Weights of a small GPT-style language model, trained from scratch on English Wikipedia.
Size: 10 layers, width 320, 30.9M parameters.
Training: a variant of Muon for these matrices, 410M tokens, 5737 steps.
Each number is 128 + 24 x the weight over its row's rms, rounded and kept within 0 to 255. Layers, rows and columns count from 0. The size above them is the row's rms in percent of the matrix's.

# layer 4 attention output (transposed), 320x320, rms 0.07, rows 167-169,198-201,230-233,262-265,294-296, columns 256-319
size [118  96 124 101 101 109  97 101  93  95  97  94  94  83  93  95 100 102]
[[118  96 108 117  76 132 138 123 139 106 106 129 103 113  92 111 133 119 149 122 138 152 149 119 142 145 135  77 139 115 115 121  84 111 121  93 130 175 136 142 123 118 121 121  69 155 129 122  86  82 132 138 129 162 146 124 136 114 103 120 148 150 117 152]
 [179 137 146 118 126 125 137 150 131 139 105 115 148 128 116 123 130 137  89  83 173 122 120 168 125  96 130 127 137 166  91 129  94 149 150 149 165 154 111 135 142 177 100 133 145 141 116  59 125 145 122 133  99 108  76 133 114  93 115 134 116 130 111  90]
 [129 126 146 107 118 109 108 162  99 143 114 148 135 115 146 121 111 126 148 132 145 120 107 107 109 143 101  99 151  90 120 159 108 129 132 137 143 110 112 126 178 130 130 114 142 139 166 147 153  74  75 139  70 109 143 126 134 143 163 124 128 165 100 148]
 [128 132 119 147 154 124 116 148 130 137 146 119  82 124 146 119 159 122 138 127 137 200 134 124 123 162  93 112 145 101 147  95  91 154 103 113 169 153  99 146 194 131 112 156 124 136 141 158 138  99  86 139 110 158 160 166  85 155  83 135 146 106 154 146]
 [ 85 123  82 162  97 121 105 142 131 144 125 168 157 114 132 122 123 115 133 152 131 118 149 139 170 117 120 110  94 121 125 112 156 123 116 150 101 109 142 101 121 150 130 154 150 143 148  97 154 126 165 115  73 127 143  90 121 148 107  80 166  83 134 127]
 [149 105 112 177 100 106 112 126 146 135 112  94 132 137 128 113 116 114 135 134 152 102 140 144 148 130 141  85  70  98 156  96 135 147 158 142 147 154 139 147  92 128 119 153 129 107 128 122 184 112 153 118 109 124  89 166 109 163  86 129 142 165 185 159]
 [146  75 142 120 136 123 152  88 154 158 129 125 162 168  98 152 139 140 113 110  91  78 137 145 119 100 129 107 135 149  83 163 137 127 174  98  92 152  88  91 106 122  95 119 117 136 130 122  82 123  97 145 151 103 161 105 158 136 162 134 135 135 124 169]
 [125 131 128 117 115 174  99  97 123 154  73 150 117 158 133 168 122 111 117 100 106 141 123 143 149 117 130 119 117 109 144 145 122 127 104 146 133  91 109 116 147 115 127 139 137  87 136 122 108 127 106 142 137 106 125 104 130 136 181 107 129 142 130 100]
 [136 122  87 134 155 144 130 131 158 148 168 136 101 134 130 118 135 137 111 138 113 138 145 157 125 110 161 177 134 104 111 149 127 146 107 105 102  99 110 130 180 131 120 106 159 144 137 150 115  90 128 143 125 141 145 141 138 121 141 111 106 104 126  61]
 [ 83 123 148 113 188 119 109 134 118 141 172 125 123 126 101 153 111 141 119 199 108 129 119 167 175 115 161 135 147 132 112 127 113 117 149 182 108 136 143 120 160 128 128 126 134 128 149 127 137  95 137 168  79 139 134 124 100 140 141 130 132 153 132 103]
 [115 148 174 126 129 115 149 139 129 138 112 101 129 112 163 108 123 127 130 121 136 149 122 114 128 121 135 110 136 115 135 141 141 139 109 115 118 134 138  91 144  98 132 128 124 121 185 103 101 177 131 122 176 145 110 154 162  98 148 136 134  91 172 121]
 [127 122  89 107 156 132 145 131 131 122 131 110 144 168  86 107  93 139 120 158 146 126 115  88 133 137 185 168 150 132 149 147 131 134  43 117 136 149 110 135  93 143 146 114 144 182 131 121  99 115 180 159 152 116 123  97 121 103 123 112 188 153 125  89]
 [143  72 112 128 140 166  97 155 140 153 126 142 114 127 103  74 140 113 110 172 123 164 165 136 146 149  97 135 124 177 147 121 122 117 137 155 101 112 119 161 117 113 121 158 149 162 139 122 106 139 126 117  91 124  53 145 140 115 133  98 109 136 114 120]
 [168 129 149 124 150 116 109  76 109 127 151 168 132 144 145 118 107 123 158 158 129 176 143 103 162 138 128 107 163 109 130 146 149 115 170 143 106 149 147 149 169 148 112  97 156 130 153 113 115  97 106 146 126 136 106 148  95 165 172 109 118 157 161  74]
 [142 150 134 134 123 129 146 130 150 114 130 144 154 152 147 125 127 122 134 144 144 140 136  74 138 138 122 160 134 144 133 108 116 125 120 156  85 151 130 104 146  84 112 111 185 145 160 154 107 150 122 130 112 160 128 161 118 159 146 128 109  74 129 108]
 [116 118  84 144  80 134 131 137 168 132 155 102 180 118  84 115 121 150 154  95 102 129 159 167  93 109 151 163 148 113 167 144 157 136 125 104  79 166 178 129 121 109 126 137 124 147 137 146 143 124 134  49  95 133 104 141 121 124 165 128 131 112  99 133]
 [118 134 112 119 179 179 105 130 123  77 137 105 130 119 159 112 131 133 134  99  88 149 144  94 116 131 127 150 131 122  93 108  82 132 145  87 115 167 134 136 134 129 156  99 131 123 119 158 114 176 130 142 151 117  88 135 138 125 114 151  92  99 104 124]
 [120 134 190 123 112 126 120 130 114 130  84 150 184 109 140 103 103 112 117 125 110 149 119 129 120 156 168  95 153 126  97 132 123 126 120 139 145  75  88  76 164 121  84 124 117 117 144 147 115 142 141 130 135  98  76 119 111 137 126 140 138 129 153 131]]
# layer 4 attention value, 64x320, rms 0.0924, rows 39-41, columns 256-319
size [109 103 104]
[[111 134 110 177 140  86 114 104 148 149 130 149 122 144 123 133 168 178 131 132 130 140 141 144 121 126 106 203 112 156 156 157 180 106 137  97 124 132 119 123 128 121 127 171 139 123  89 192  99 146 170 146  99 131 148 149 161 134 123 118 103 110 169 112]
 [110 113 110 112 149 120 138 134 144 120 217 117  80 125 151 197 183 126 149 162 118 162 152 117 136 124 135 152  73 108 137 129 130 120 152 126  94 149 131 166 117  83 166 106 160 114 142 135  95 119 108 156 151 159 115 135  62 169 131 108 109 135 134 157]
 [108 177 133 159  79 135 147 120 122 117 101  84 123 117 129 119 154 139 112 105  95 147 145  73 156 103  99 112 147 110 135 118 107 139 133 125  93 142 154 135 119 167 120 130 134 134  84 114 107 103 131 135 147 145 124 144 109 118 129 149 127 131 154 103]]